From a checkpoint of a small transformer trained on Wikipedia.
Size: 10 layers, width 160, MLP 192 SwiGLU.
Each number is 500 + 40 x the weight over its row's rms, rounded and kept within 0 to 999. Layers, rows and columns count from 0. Numbers have three digits each. The size before them is the row's rms in percent of the matrix's.

# v: layer 7 attention value, 32x160, rms 0.0827, rows 22-31, columns 80-159
# o: layer 7 attention output (transposed), 160x160, rms 0.0788, rows 22-31,54-63,86-95,118-127,150-159, columns 80-159
# gate: layer 7 MLP gate, 192x160, rms 0.101, rows 0-34, columns 80-159
# up: layer 7 MLP up, 192x160, rms 0.098, rows 0-33, columns 80-159
# down: layer 7 MLP down (transposed), 192x160, rms 0.0954, rows 0-33, columns 80-159
v22 104:519473578494503498445522566494498541520491517497530456484465526558514448508539581505574524494489523454536541450501499471583564481508477500455497453550445491509557574470505516545524503486493459438444531478540510432578574482449510541580474490
o22 097:516499475488501491567523557510454496495524474485415447502452553500545493542483521513442450447466557488501527500483458497556562469524541456500512581510536518492507498498548445467551437480515559646553444497455461456576447576575561502450469476
o54 103:526489466505470449439551499476494462410546534367424521548526499495491528449521548605475374474499549504547482501518504496510541521475561473536434535479603568485504524546535439452526434531527472542563432483528451437512482523533520520523513429
o86 106:484451529520525491549527534543475448486470465448492504506528509529520512415484467516571329615519502484598506513477470516491501544454525492554502574499482545527460554530472515541459499540534534470530445518497497493458451493490545455470466484
o118 108:540518481480547461486509440479544482446442496486491524489508518526432493437560486488531483488432517456534444380533548438466533468563508409469448474444458509452564489456599518538415559434547522548476561512508547547521603435577513436483497468
o150 103:515507480499582472467481441476523457431473514452515510531547568470438489568534541456522490498457564518532469467524529449512484432536497467469423514478508534466541466480615449544487553456478506531528469525533536552500543483552507487527517522
v23 096:467534470426544576521583443484505527509484430444499530514500500520533513490460464470513497485506493540505530554503546508513457468564447420461440480468466551529560480489516527538502513463461509458503520480541534472560396435478467547437523481
o23 092:499551508451523378526526554580520534490478543497505491544509508512484544428490460550556513528467507433522499564460497437475543583520598538422486482576507492450525484454461511579538491527523513490534490510526436450514524555516561459523490469
o55 096:498422512445554582500495561404486513533462487523529534436531476509517475487511551601571487439457468465514506542480489432545499584494457560482511528534518527443542529486510530548474503557507496470399496476538470449485570454464533487539505526
o87 102:519488550541508499561567572480483481447507535555517411451491484514553471508462523474471478405477394485465570528494466553498515448501453495586488481464529545543431494502479498488526492493531494507519559477554525521474460538502488567452500608
o119 093:486546420524501560512475464470443519478545549552514520451504584628527460509523551498498474546497510428550499482592534604488508444457525556544516573535564454508484486468501445504436444535550553472496532473482484484502508510540489490546486426
o151 103:506532484486492524473491432429482501480544573475517513530467534553478501456567513515545450502496538448517479487619528558478520493480540539501524524553452466522514468480509447530437468544522523508482521489524429476483478495506504433600562459
v24 104:499514471518439481534453492455509525563465564460430526512469416497570479493483522471437497519442497472481434524487571491537406501542501538522460541522477529593511496477490513446439464550463495412561495464505508589488533492497527490553515481
o24 101:438507438501527582523505536467502495492480464469534519509557494460414478528530458527516508485540488545469520492537495528563548509458459464512564459436488482453587479466469496458500558462544508524489471453469572491477518395543445527550511501
o56 106:494527483492488520484467429520545532525551540532389516498499451554502493501538509515493588457493538463396450467475498469462522523493462511474485469542517474576534564416474492489507510477492502489456537487449558541447509432512510530493476476
o88 095:570511547504442518492483480591533502516525519456506536542414441513514549511512475455391514524511417555466472465491490511495564456540451468480436505474521509467517452533460439483474420512416513527421453546471482502499542523577521490475479450
o120 099:485483494428453527499478534456511462468591536480523484482484441471523498542514517515516621480551526512372515549481502466540496550520488591516517518489476500509479573490492480519567548489537516485493443541550510522530456520355498522520514477
o152 107:485488411457505499436445514516476511485556513447445535505429446531528492468527506528495583516482538540445475467515438441469473549517506538510537529534472434485455614442475524537483554472586506438520514471544519518491465508386490493530498475
v25 097:516497457518582466491529496465459495473480484544482460458481491487462415524473463490539538444549483459455514455561573500483501405565446461524475492502547472582507498456481534459524484453430550554543499489496514549519487522441457563512505446
o25 092:514509482533524555534522514602486525480518509551470510555500450495524515557538514449447506576446469473522496564433457475548455527531546481487503498497433488465486428530507522472512468524506449503475491586502487567430468568517557475525435434
o57 104:492486545467567451430455443524443518462485492488393483448551487551504523427477493594488545491430520475512484465527464502483516491473502507472506458530507461490542496454462465514464454469538479489502570468455566516565567493448506463509491541
o89 093:510515446522502543550519503525574499485513493455511556583483555423520570482540572441522464557540410539530550540491456525480460484535460463484520436504433529532451519525440498574523482495491447485470433515533535500518460460539489488483515483
o121 103:538475564499459480536576549464427502472481551469493447491520477474467472522530449531520512503498530534494507522482483540464486528495517490512501461498576432488545438485548463496484504473566555519553520443499514478491445466551530510445444484
o153 108:545470550510452502496556482454416481446506482460562472500492508503505513544495529588425469470488513512489501556465517537513501569466520525461489466539541479516544448491556486484516511550534460472505464412532513574508419467483496526473506493
v26 098:508494465506516470554514445488466522560475484375469481497527546509481441488531457543538538497469482500549481540496528490522449548505520570535486527564526520470488462574494575522523520513533499570528485429485520475464524531388530498401507537
o26 104:485430518441426512477469518428514465467462524472613501527529478487523558550501506473490580487550569501530523499534554452497488540490536483493552597493514490494512552539568453525519547518493509481517441442522462569527479504491521474470487527
o58 096:520477520549455561496478432477455443510519466469534561551456498439520496471567491540470480524569427562532506491535541559502496452548491544456533593551513550496496481553439554549456535484516449475454474441459498500475511494476528487435549516
o90 090:467442457536491431529471524440569532496521508587458381482516532462486469521484466495463506468519550501522518502505534503515499430511534512517551554534473458422510536537536473526511478627482523490552542486455538538418458550512442464524493484
o122 096:551522484525517534452535548522507464522465433454545517431489544546521513444489485464565474460477484508592467492466457500505468493515505498539512556510466551492473472500443504521486524454551522456496488534479468529542570446510520493532488509
o154 102:564497435551458490448522429521460454529463478458514580504477576569525505548469482508538467496479480491504449502453522502502482565485463502510471585501477490514406475505481529548474512481532524449466467523494428499580478437480522499553527569
v27 100:458506502416430530447493541508516495431413503521445496541540459541548443528499487475522471505537501526510476545509414530526510521431516493482475578490555561483480541535483471427496520506492489431490499512477469483558435490493523537552487542
o27 100:420513498541542503614482564480493504491444507484491575508510540458448470459499469515508455485472511558530502473483524506489543426487547448532500505465504542439499510464410433444439565486570504513476502498497603488461540394542401519534481603
o59 097:505511477453453539522537520503585556496524494518540506604441571408456517450460509424578511509578470501492526456464485448555520455465537426474468467510545536523536561504521540422547486503540538500484544578430491519456509400519455588441506534
o91 086:517491547468466488502480480485424513531547497503504460454544440508543462574508482508495498480409523468474539451563580549462510478508501474428483432472444465495508519481518469526420499519499532537433490472445576459474587556509490447463501468
o123 099:484446534484477484527531585504545474479504548502505533579432424402529531548531513511495504510528472526503551534416529452501466470550495530582510492486521507523479548499481483450536500546582430494480462563553475514490413523521554489506487500
o155 106:488498535511513471510500584526515534471530559487470523511440432492566482473542477492529507489515449494492524480483512463465501472511490544598514473514498512545435543481447471498474515524617430485476545535525506506483427544535581440481510549
v28 099:511494508498461512501487553502514477473526536527535548457507547467455528498490495543580491450479551456527508543466544501472505572552498454559497577492488462494493546433517480488448502547558519486477402415482531493518594441463475417491506494
o28 095:498495516545492504433510526484481434559492487438603557467590562412477467486477470528508412558581491536413482473514515499512541449505448467520519452522568512470535468504458502472464564496471432467457479472522544456457460418522544609504508499
o60 103:503511430428503505515474525514462534614482501525491511398475523448542458510488495454536478491521523454445523520483463540482488588471467560561450552537442469488459436490504490525521552510421539432516594431518501475505535442518561462511469544
o92 092:437523482543508481494501548465535473449482513487538493482492425430560530541455491520494438505532482486498523471553496489534531504433534493541403503462496446496519464537494575410546503477526570530484557533513493489491503535511531570590499537
o124 097:443412468524504518606410514461441528497433516500508524526504462501504509593496585533447494543478559531452554585526485483510489497511515521487508453479533535487416597543428489442542517519500457521514452530535565479441485503507534495494505516
o156 096:508441496484539579536484556443492486525463441501460471498492524485441419487561488509519569508449530513476489488540484442487507513539521539488575444569536471499485520527437465522535496524526457464523490496417498456470536494512533494417525472
v29 092:516448495412530478521414489481556492510490412505499522488534517426494583461453525464489517473582451507467466560453528469500470523537477547502501493482475508540472485467400490508485596520481539458472481470503464514484472562506478474506588534
o29 094:507457490454509550514552512546406483433473500475486470543446437538547538526480507541585478509460526455501515484490514513498535527505487549538551621525502527502524549539558518546512523501549484500534491484500442444569560663499514663475445465
o61 098:473477516538500516458456468539459440491471522526496529478515408533537494579449445550550501531497570461504512553526506477506427554498524507486513510464485487536461433477507538498462516462507440431474503497516515545503584535466619482480487468
o93 102:487497510529482473523605528506441510491521481533492605561546494565472444534555500504512532491486427538461545423464522446514488467477458461547512424502514568487435528527555492418498414481513473491452465502515532533509450467471508483461505600
o125 103:513566467438560536525485437530506550502473422531518428441456514531478495359508510491472481520468500438552461500597511547478518451526558438463504536507499512546527524426519506574470478488558531499512515420426490479494518492514532499532475468
o157 092:543536554428518574541469368509546551525462481505516378532490490492479517476470504512464451523470523469532489562525481535522531460504556469455555596492438561545495459470527500490517467536453511468495445411469492449537470532493542516547507486
v30 098:486462498534430488488548477474496441488553486495532589509460592510516492512539440562458493514484435531509418603483568447469567409422522507424507530525567469525470478494471499516547515466510534443427499454503555456473511478457484525512406522
o30 097:564497519488505566516427458518497491497456499500553557528536517445533549547553498512509508520448481495580553501491471457512471433547466534540505579487457527494531567512488483485401517512505501498490489497503384514559530505537439435551472464
o62 110:480556518465494471407478500511534482454516465513468477551473533493575519428560500551577507501543516514579517481593479491557522504487533501449482498568529535497579494442519545540501429464562506463530576420432482541515548414419488482506530514
o94 098:468586533496510431470514460498406498501470553448495510476495479436495457541528537523505442434457472496455462488512550549448471459537518462531550425472442500511508506396477412530562491426454483514509486519497561517566508533571497447479505511
o126 097:534370562527506525481470563480507557481459449431583530482542518430448576458539446462506413532595489496483504502513515513562468499566463495480508523527547488487576472545549539476479491491594485455477473474492510556461458484466470443511507470
o158 108:532438500527441478498472556443513613516473449468553469517532497458483582539527450498451456582496522451443553542516498500550505508518391494439531479488546512504561527487491513556507495477480510462429475499509502535483431533452500450555489506
v31 104:550493473524530523453453518510579436522490443480456570527459524481531490440469491493488527495486537441484531457484426551507440488530523520489488504518509540502522504563511534505472436457499456472525559460525507468456491440505523492491536488
o31 111:501470517421475566468527505569471513458461558485515478548455443584492521519461465468519499538534511448512510523551488501441513592488541549521548514486508516498466449495560497522534517536569519560538449466520471499540455576533620525434511537
o63 086:435476538575478500548504507489452443491525542420551532538532486494515535615508525565446508500529524500499456515521535552461442478562489576437539497422572490507457448544499502501558523466530451478492408495576511493521496588465476524521506486
o95 091:461483581517534494491486492494511485556500504578524521453541591541458461557453497520515595509523512542439513461553550511508489417535488527503491488513491482460508473477530539575512527542490471409463505492522499568522511506458511503536453513
o127 105:503566509501455527484553425559530538502461464463459484448479529554478463401462487465519432523486453476581476463423457569483492522514520548529461579483466532532522452462558530532476460512484538557512547554494519503501518442536449510451541479
o159 106:502582517537432513496505427522515516491479523456458522481519466560471491515458479492519471535509477456514479515448499577505513456566473560495444579448473528548476470469513509462474494488437538596534489574549541517526497450509510491447573489
gate0 094:463529431487494434468508510452478514487551489519498478478588563435484498525567489570502505525528437549493532458450475493516510558463493528524520523503551490499491500474485531482478504549465457446466527509558544518591475539471482486441551535
up0 090:447487521576410426482524461566484580468461480503528495471495488464494449433440528474533500477486520530474474491543525489493529466485504474496469534521488521509501460486507466452517520504577553525445465538488559544464519459480462425452495436
down0 093:461507559515494515447491465540463470568434450480541463525498544488545486488511506497498535523489544492483536543520482500504455474483507505565498535488545473551411424566512512477535550528407480430498472459466548539511542403467427421607417532
gate1 098:483485505478487484557487474446472531502474506553470524526420409444499502502512501473450520533525492537512577539568482530505480478475532526542487532558490460521448473533535510499467509488570429514546531421478456406528507534491482523460468524
up1 099:557452529478466533437507504453445518485521538504537442528508450485540467576516470546467590519511531485524427496459505480498478525446465525494474554500440488484554580514530502514476459546448499551510503465476460486503510447452512539559527563
down1 099:567520524413473465508460482499464490552520534448514493511550560495500464532432562566521560546463419487536512511502478514485500557403495531503525491466465479506462484498483531463502465505524512501560436525470512479526486499495509454472459510
gate2 097:470498535431506498478507520530476511483518506507428457410497481527554494492532444485492503520534526499472518540555544491529510579524505513491510585532541483500466512545573519544553465514539503461595506450512547517537451580482503427562490439
up2 100:562521466447490407493529477509524442525515478504572443485435519484550510473527543440506529529574514448477452502516527507506465459493518631483426483561577470523474472536520436529533511443480494520445520505507506430501454418513563548486487513
down2 104:461477481498486453477493496572478504495505513484475422509476494647511478560457563509530443437500470541457522526455527503550469537542468491534541459515470526460493546415537462451514451479398560459506476455505427427541503500470469455529527512
gate3 106:554559541543398526539508484561454575545462453573460453453464549537527485444509479507573445536528476471507479496515512515532466567522590529432515483480506544577528485524524488572575472514439461493493453553476468438476504512524505483434521454
up3 101:511449524513573546472484497436509408492547555497523554522493479483543463507464551497439546513523530518450513480511504526487505542452500522409481511468546447523511500447515505486485552496537542477558439514543510510565466481500552514496544494
down3 100:514490510493419478470476493423514561455508545527450494443499511468495500513485441448497500414541473412468513461508468477538517567415535495499430459516454584448537472463454510500544497587486457428503540486482533530477479523448501528529510478
gate4 097:508448521482571505458484547491449499503518497545550543540540424503535500512578520511445480503482444496509472567489476519524497486495473534521473490562515556516475526515434560444487543472552490493447585508480456520468442492448431463503501512
up4 093:511551541534538461499523445521480466454421570531513457495520486513519526468416494468429533491491475520541490571515502492461557557536557542550549548519473567517479500461521522506501531487507517527581560481554493493559493527580623521518425450
down4 088:513464496592534462479547536488532398503508527441480546514514482494540506549583482483477449504557504520447511485490444484491425475523420534504545499500498532470504543540472538444455503438493490434488454578498547518484487521553513497520520557
gate5 110:527550520504543558610491503523481511485447555469516516502509496492475503469507542560509516543505517472468491472422522552529512503544550520558473537453477557465482452538544436479462539461408571518441502506528556526475532499556484444406522512
up5 106:387503487568489474428508442514573545592489466532475480560519510488476521476461459465482553561487515529496490547551555493491543410448580518513395526499544490459503530487481498498485465424519507497446543437521500490486526455467565453514510520
down5 100:499513497545505586480525526539437472510430539461534519491524543531506523537459491458480617524509463470522530532525474475571495466556490496529498561490470565493440542478441539470518525489480557467489461523472555437477437460527515558444520480
gate6 093:557467476487536543510442541480527511482490463542507532458482448464548581514536487491465439553527447475457434557526523480513501493537467444478575511533503463453540493498517456498498432439573527511536491541517476447444481433468462458481483459
up6 105:508466538507544524466494477539564422479451549498510442501445405537536532528474504512493498551493502516470553448507515464497485481585452508456458492467529523509600534488543503473497507492510433510571483510529536447450495472581490486456559534
down6 105:457505500508473464570460527415512494528529478508472510515461490482518548545535527531424518485523521541540498452502573545518503493530449504447500491464503538541506558507471482546495517483546386511461478431557513429488508526469542497584432479
gate7 104:517583471488460469531543561447429448463491450472519554501527475442520501476448532511474455488547522441533505531495490498492492497581485536528492527449456546484429445511530446467548556534470460490530512526537522518518424514465479407457535451
up7 110:487514524528577545509446420541521544458492531473456473459538533541470448541526485439526518470431433537431510454471505492530520432472538500481537477454494453538526542455475520484553488467524528546473441451442513524478544393512561547507483556
down7 112:526444507470540474449487452547490516524526493509529536495490509493509524504545499479550685457492440511483510535476487527483484492472500467467518442451536483533500506445456502507501455477482510517477469514497497488497499496514528534495500511
gate8 097:475472475495493502466490493492490500418486489495506513529428520473552491549516422432421447519520576523502535529545495429515564472498523558506522566530461531489556552470519511471469471523530504474460594529512511520529486541542554483464494499
up8 098:456474496507469529508443527505517428563530554566451437489539465540515442516533457476465591538497567482466520442473484516483533512508500542586545525505489483469471507467489593473521546518545477507471498518514590551464484485500486462512509538
down8 101:446461519533474475487456486538488484496486531422477452468492472524473445576441498502480527556461438490471505516476544524476490558500485497478501470510468456481435421556492443551490422491494529613458446533496527508553511484534498540486507425
gate9 106:533527495576472548462481425540561566593459504573498520485495543479522525524506505484547511473479497442546458468486518508499572525512551500486435501518544528501476460481541474459521498537417513460518414533452526516452530462571427504473525517
up9 102:463506492509525456508441483523549468503491482468502544454568504486460474473481418445560545458535519479534558496485485550517504446494513556516530447477467595505506496543489515503471503524504519509492498493476569512510472509485485462442501481
down9 105:478490495558546515446475462518485509518438562491548484471529569427479488467470476563445480452453532482629458498510525462531528539491539502512552494516531522538458432516472510527517502443531485541461465502514580505539459483487506469515552565
gate10 094:448457481467415550496509522522523557575586472461545522484503533500470514503489526562499529550543546499438578472565474556585538458450487495518533477554523496585441475507467512563612483533446541500456486559505483510470525558430458559491486476
up10 100:573517570467473497499412482506451474453444453562566466477546549458489449506480498602450448459464571514487479514538544507513468541484460507411518433577449476507516487486528495514545544474490517567468514480499472426479529500527457508427501463
down10 099:510528538509528421510520525562437539530480557538521481505442571520570469503524511459532430533566432463472468532480492486467485575475522478544456533436489488478477501558494517415551504431466473459487457513538471559518456498505514562472501524
gate11 110:529523500493439507438507503515469473541505545515549478405462472485587428444490545465488505578485481565522457499553479538520495440513480448540565508476457527485497436468513450487546577447476469515495463483479503498531513523526495469446490441
up11 102:483519440485526452516543549473513513490479489451497543463539538500451550471473499482492488468492490477529468531443561508567437440522564579477471495486526432519467534448516434533503533577483476516419443519552532553443503433511451514574488527
down11 103:517487467526531456516539476500488459493454509552555516575476538474480468557469510476521457493425441542503527520405528572492576539464389573518527553519484472609422456547501533573536449410499476489475543475506530524519473565463469463492410483
gate12 090:429499497491411571508497501573491470521496566608534510456549502475572552440525538477517513607462499554472511548470498499482500536493473499514474522486538522492492512480521500447543586531518509426488472461473521444439476482472466504435428487
up12 095:553508475510467472455571512509460501524485545477449556459432486489548501463529480521511484400533497452535487509494490550498490538480476561432505517587480499418587423471475456525453463457491466596502441549530469479478519444514486479488538488
down12 097:453525449556555483465469518549432523470482449512590554488411477456466488500463471475406428480531595532498527510595504492477530497483542553484511500482536485513540438506557530544503411447452445485443501457507468456493484426511425504496485441
gate13 095:503510561563458457444539581503491516468557547509527545498475511405510493537501514423520527557505512555588556523521431482521481526557543544608489472501499477418462506486504487390477465521543435484453529491465575550519439523488465517471444527
up13 100:538486505514505453516447498492479483596528470451592479407549527501493532490536433499572547550454547555472484467436530524505467515559580492503506505486539420491496525514505378499408533447536564439473506514525544565535489581489571513525485456
down13 097:440471470440515498508449491526626421541554497477518498520517455451496476537509401488468535558489521524514497467497524507509507532576565470509535468507499431496465548564521473516459502509486557400456535543545545500521509500486506536507527493
gate14 102:531486549480498413396482502562467493448465544517554479531484473559531520567520494560426428475475454505505539567488469465524488568460501532456559491541566464437555511531483526487520485539510495466496486473494503430528494563443535524504515508
up14 102:514472508518512506485582468417537484542520513483503519541506597467468553484557461398551499467480499460536497539451420504506506453559481447561508550437475515533487550456491514534521510524545455521480521573453475519501575447472513507482518531
down14 100:489549466411539507506514493448476562558465528526466460470521436473488461392556466506524447514466512514513474512508556496493484474486495498477480483514485559500539504526532524530451506504503484549525486414487528501535473518444535553556453524
gate15 100:544488578473470560518486498557487477499452443521536501502431529413517477498544512553484485490564544527503559544541487532542511499543487561526527460521462580434558513469514562498462531566508444564534493501478519527510523525466551489544512443
up15 098:489436522467543507530434571493524553411406429532504522487536406464461565478445436499494514475467487598510533505482535485497563489524490543436508519485483490467521608495497529475416536553608527469508475444511490493470461594497517396485424551
down15 096:495474492509544433430432541533538510508450452532528526488482496458579503579506459547512516545493519526454496425486421528445507544488483551540493522574565538489561501449531456488455452492516464500508532476480524615497453495497480480453553502
gate16 093:445526475509433485521446523439533447561583470592493567551506502444469510484510472511483462472532459494542477561437461424483506483472507445505467471462574501548503480507540442471498578521565501494465455575448506551508533486439449529510461494
up16 103:551476485467494464513537492553523516516505533519471528493441534464539523488446456511508487513461472526518405488546419490497569524505507473448504462466473510477429472453491478494482504481470504423461518538507509441572595471525458533434535525
down16 101:521520524503513512517490537452519554473495520529508494514443529470519498480531486480601462424491497549549517433527557486508474493454454527481548428500435572458504457440503505538473457484506462500516530517547544505566463473476531492445529515
gate17 108:451546564489483525418531458491528463497385516567501483506426492486452468436482542520540460460527543485552517544527489482477474465488518494507479483481498519546475493448547455526523509533472506498574505516448453472498511435586518536432585439
up17 100:511431522499446507448473506475508545490438542466410469548459429564561488520516527528514448502567500520499499524529591598519475424491507517466496516579484575480506524426495510533522475532573451456460516559500489518452534525462472457422545431
down17 100:550486523433479535522514443501535452544483452520542631532506519440536495411471553490466392515526466544506571481485426496480526477485569507484548558492551536502534492437532470506399511549530421540549415540508472482520498470488469483424480493
gate18 100:456526456548524475511506444557496545525488446447450402549581481470551454525528482533522481523502462504532515476508515543538474480433475469476481518410537451531490539486503467500520572533528464580529526509404532431549519495465451521453505479
up18 101:550566466499533535497551477520504495432579530493452476503508531503474516497514508455516468477533525534480470536433589504507530473517540585493504513528476494526566457457526528514433464551599508540473497515469490492530492533529524525485506385
down18 103:472548534441518512504515457467465543487433538459507514530533556468491506488514507492465498496531504494489497498453451484512554616454539513488455536509547554501524524594474534494513488488407491480459401464546543484549524572490439426501442504
gate19 092:464534540599505522518517484557546495509446567480531481486562503460511525493547497474416532504489493488450501481488573569549583421456490450476571554578475536493510453412534490494499463537500552528505455431449493548521475496485529445491437515
up19 091:525463457508482528514480565453512482545550495461508489531475426441532519454564468507556503456471458480515479510564487574452527502410434471443449471491489519475414484516503513488507526522474505482447473468523496472481451574513452489536486541
down19 093:510482544464461493520524509468540516481478496565462614521567457450536497518577471480486517475492517450510472529477471504470495488488462519619453532485475475438503535449496524455483432438530510484515509520520440538478485453500525510468489600
gate20 105:560636589456459511520508471476513505487451514507482485386500567486513558472500493463515498583512540446451513460531462482533467498463481487446509465504499506490509467495538531538506522467464498517434491506473429563534522535506461422489459413
up20 104:476469534519446521482465487515487423488478468570485508478445437487452480489511446534461468565484481537487456492504515555492506537434510468461521503514538532487492519478488580564509496511544551500566479474518504440404445572511536545470496491
down20 102:452517576494500520430530492466500518440516433548440490496436531456509525415538483484558532531499510480481437506474468444503518570479513557462467481489526486422589479455507536493516526526454511488505488492521528566503482473527528486455441534
gate21 100:456515525535512461510468519507466446474499511503467523552443532505516474483473582479461522468497510575529466444416530490516501560543426501506472538461502569469510571520501479478476516475531451540460517508473548432464443518504503596426466547
up21 099:444496546533444574481525493540503529508539540448512552497483486499446510490466585448494470495534487524523483504462551481510496471524512474550538498446467509456485423510495500472432518525552473480471426535537534440475482505476477497538509552
down21 099:552510540520498512461503532527451463509531455513436491593535474529489540426512543449552583427525532488536495498570507443543456459489499423429569491508548561494488473565559500539485571433484481526563490561514473493474542505494579484489549553
gate22 103:515589520456507471547543486462428403508493495564429502513515531475509527434507469518457503552435524514604510549490489516434569400505545518521455527508471514514493508507553515546528521548399478554549496505478563462548507507503537517547505512
up22 103:495481509525521474499482493524460487497452480509439461513500526512450452470514476519489457484499468508505446521524491530534435546552499564530524492427498524540377556488422489469508462524499504556506526589507498442546577508445502506473558467
down22 106:432533552471495461477580496532488509501475490540585465478506495491520555482472461476499463574520460566571489474494450444454447458531506495478562572491570499411556495524498467516477469475496477512526453463471543547573520514496491526423443513
gate23 105:485592590462444566532494543497495565483508532511505514470472520472543544514524528427528547455564514512531565523557502571513531430441517491444494558516435521589498543484495564531500460552546458485497481538473447448488458578498509503525508489
up23 099:412508525517510526547511560418532531494475477490488492499515507473424489535540514410504518490532538586460443489578479562479481465513580449546544519465467453482486520479525489488449483573469499479490574532478467561484459447473430519472497545
down23 103:500511555360490449496511526511442484475519547523507511479524490581487560467503535515545590493514442485545493487524492492442594588553506524492508503472522435536465472535446526534468487509431515556517572549513516429539552451559486566470525489
gate24 104:479481446554468410566417507422518533568554546501455492476463505506461569574509498453517475433544472494464514475482590451584536436509518452502441581475462475547464537385514389519514466501495476505476519574521480534580533454487488552535532518
up24 102:378491591500490495509432564532528497534477486437494588483478482462484529519549453479536532473515501544516553480482509489518492487515455495543527548389489506455513516479494503478523502449597438524471499533501535517526470555419508437548497499
down24 108:449464441485471512523528535462492514488527504537457459500471495537549517661432504503491600517528504448399500505543606430527491463497429489542547439535463510494492480550519471516503511531463464495422498578532439537546469508475526520468492479
gate25 101:399492541502543517528465522512558553477432505448593506484513457454570523484493414541521555491547480463509555498579506511496457476527482501546490515531472492509527503542492446442549565419509552480493428542515479485496396511505535493487428514
up25 104:495474503545457587464500544503521508532536492489491571466478456505484483552564562505512455492486517419483549540481543565499520498497536582462570479465497498554478516595480481509457529495501505463497539535482526545537459496388443510527615488
down25 103:476535532553514487547524500541445531503491518543494538442574473475547475501515541541444557492466446507501443478531485530483464514519475521469540508526512505482490477534506512446502419443493499556412504543532540541439441478458501425468491500
gate26 095:463509517497477441552466550491508444548574498526477498457506469465487488483552461520557523472435500550489493463512482434587479484514454485548450473529566497440529518471490510525505513431582426487411557506421509520480575498496426522503422537
up26 094:472532537543473518466489492517489509610416493523536505455544532470537478452500473451547495454582497477531560460498531525479518537540555508582546526470470507583541489500466484470521535583472442463456441559506452524457509571480590575529587498
down26 093:457514452496594510486476522455484461547482550520520552556478491507494495503499480510525496484499534434580512463530534468503528615500538529498527538505512512557458493453454450474500546487544525411516462529470507478505517509455455553469575371
gate27 106:434487550618475500455518485476495505558488450530394511512522500439483489398512452503529471458497539467518451534519470509594512478549481443572495517531550520515502497514466469465443554539506518472464497492510526544512423467520462483464443513
up27 107:439571489515547524497549487497444394508454452420478489495457513512561510554492556490408539572415539573487495490506530556603427486497533478479443519508525482459585513510511475525456508582496544472525530441561463513486467517536493606508477529
down27 107:445510496503544520475497432498478510524538544492526522551558492504504528505528459443534458524502486454606503484564487503507503478434459440451487468528509514450514537468552474574473492575475463526511393545529531480512451513483464520414508479
gate28 098:528541511501513500477459454569501436467529496467512460452583545537508529542509446499523545480457508428523456431537501500503526592486500482379448513475493531538492462479615567485480523456477498508437458543491484532483541498492475457470480490
up28 093:479515525508493514495532505482542528501527567513499435493503478539585522558491449509497457530447462579490559476545504490495452532510622534529526492535450495473466562501461504424511523520506460497427536443488491533529478551459483511508470513
down28 090:527603461551541584461423582513474542508505500484490499547526527471449507500583469552528573474557548503513494485524587520482575482449447502484473514516496578466424514438530562516548461529503528452520455485502534479421502537455541443524509522
gate29 097:465495507474532476434473522487479493480505523550530533529528429440557468506491498485520504541499459466527551473484489503458567482527439461522441511530517452532535450470504546433576528528529479447434441535462479492479449481467474491522484502
up29 102:477480465529527486526510483572512519434487512543496491505512447526485557468433462505504566460461532476511478442477510534501538531526527532558566507525562498562408511434518512428559566511509509522473498568482499428467414512472498474445535493
down29 101:520476535495525479562533496483510501509436549498577484564457501395469503477524476526496457492441474517535511454472466483574497482514469483530583469437536484522487505556462485504498577528513448531532436455489506515568500469462474482480520519
gate30 096:435557466482549449486564482459508501457501475442512522542522422520543507534545456508508520508491414505542438561547526560475516538458490500581499524510568507584455483492491430543506463438535528467467467518516473505516449484489466594436507479
up30 099:432481524536438459519554544542484465497445466550485572527495427532523579505413510479450523469542435512485536402433521477453538523535477509556591465430510532484541566546455505468493559515490496526486503508477519416500500472487537481447509509
down30 099:521445497518499416507492469543494475544484496481515451451522569504474397460523441511488387494488504427487545513545533545498573452460515481518495499447533452563479447498494429507441523432546512535516561520517477468498519502489514447476450547
gate31 103:471449543506484504562429611467531450480495481507508522490475537523479553513526500495478477441453493574481523503516463479555509514483428470485476512542495498508570518518491450494520526531509474457469513447431518492492494469380411506569506576
up31 097:512487474503502469564521487453512449554388511427445479493558432409462432522527471488507466494502475505445486532428529544524458498468556465545503441492555461524563535543434514489475529501551511501474501474482559556533506508515482526551437463
down31 094:524585478488516474505528492519602479526473510507482539525485506464538453453512512499466505617497570464468542477491419505487511445471618441477479512532528431542512402524541503478541542472509544506559487500431508483507522561517513534476455525
gate32 096:530513535583507524555558460473494496517523572486442414459471483501573528480551416523490459557490493467499538534511518492532526493562423405490521509507511546484501506447542467551533431502573398484485481409472491546499481534465500594496434521
up32 101:511556487538485550533522524519515562453544582478488489500491528573475486503428505379558492534575499479500534463467519553550592489479438529511537566443532522475473513426479527493555455479511468490515536504565494512547507583462488499484479455
down32 099:485473525486485524513461499460515512504511450472414473462500502514567515478597475530548520448545480498457493509475501420438524489478539542536568476577497512474558597580488508487509519553458505454419455513477499547513550560494498526490454482
gate33 096:515516526537551523434475497519575498479475484515467521456399463445402467482557513503502534492579500482541487493485557528506513472428461495569531475442499556491509421495451518537470544444528536525523455563494540539522553502454450482470534482
up33 099:463563509524527454480499519483527512562501480479505530494605578457519523477489456440445492500466529414547534457537497506534453453542469472523507478461512533479552469510492524517544505457475474485480558544516525520507480489508512470514553486
down33 100:446523517479522474486509458500521477509429564487449539531523511437472478396499434439498391499514494530550461468484454455522542599527538495550566513437516464429528404494540448490518456492444556445517432479519484557523442523521537467521509523
gate34 113:534496501515451487415484449525510546482442439475511517446467495499519476495539507520560441516603502522530504472535427514519467543490503497462502544511540492462566495457580507549451473460506544552501490502496478463531491480495544511474516436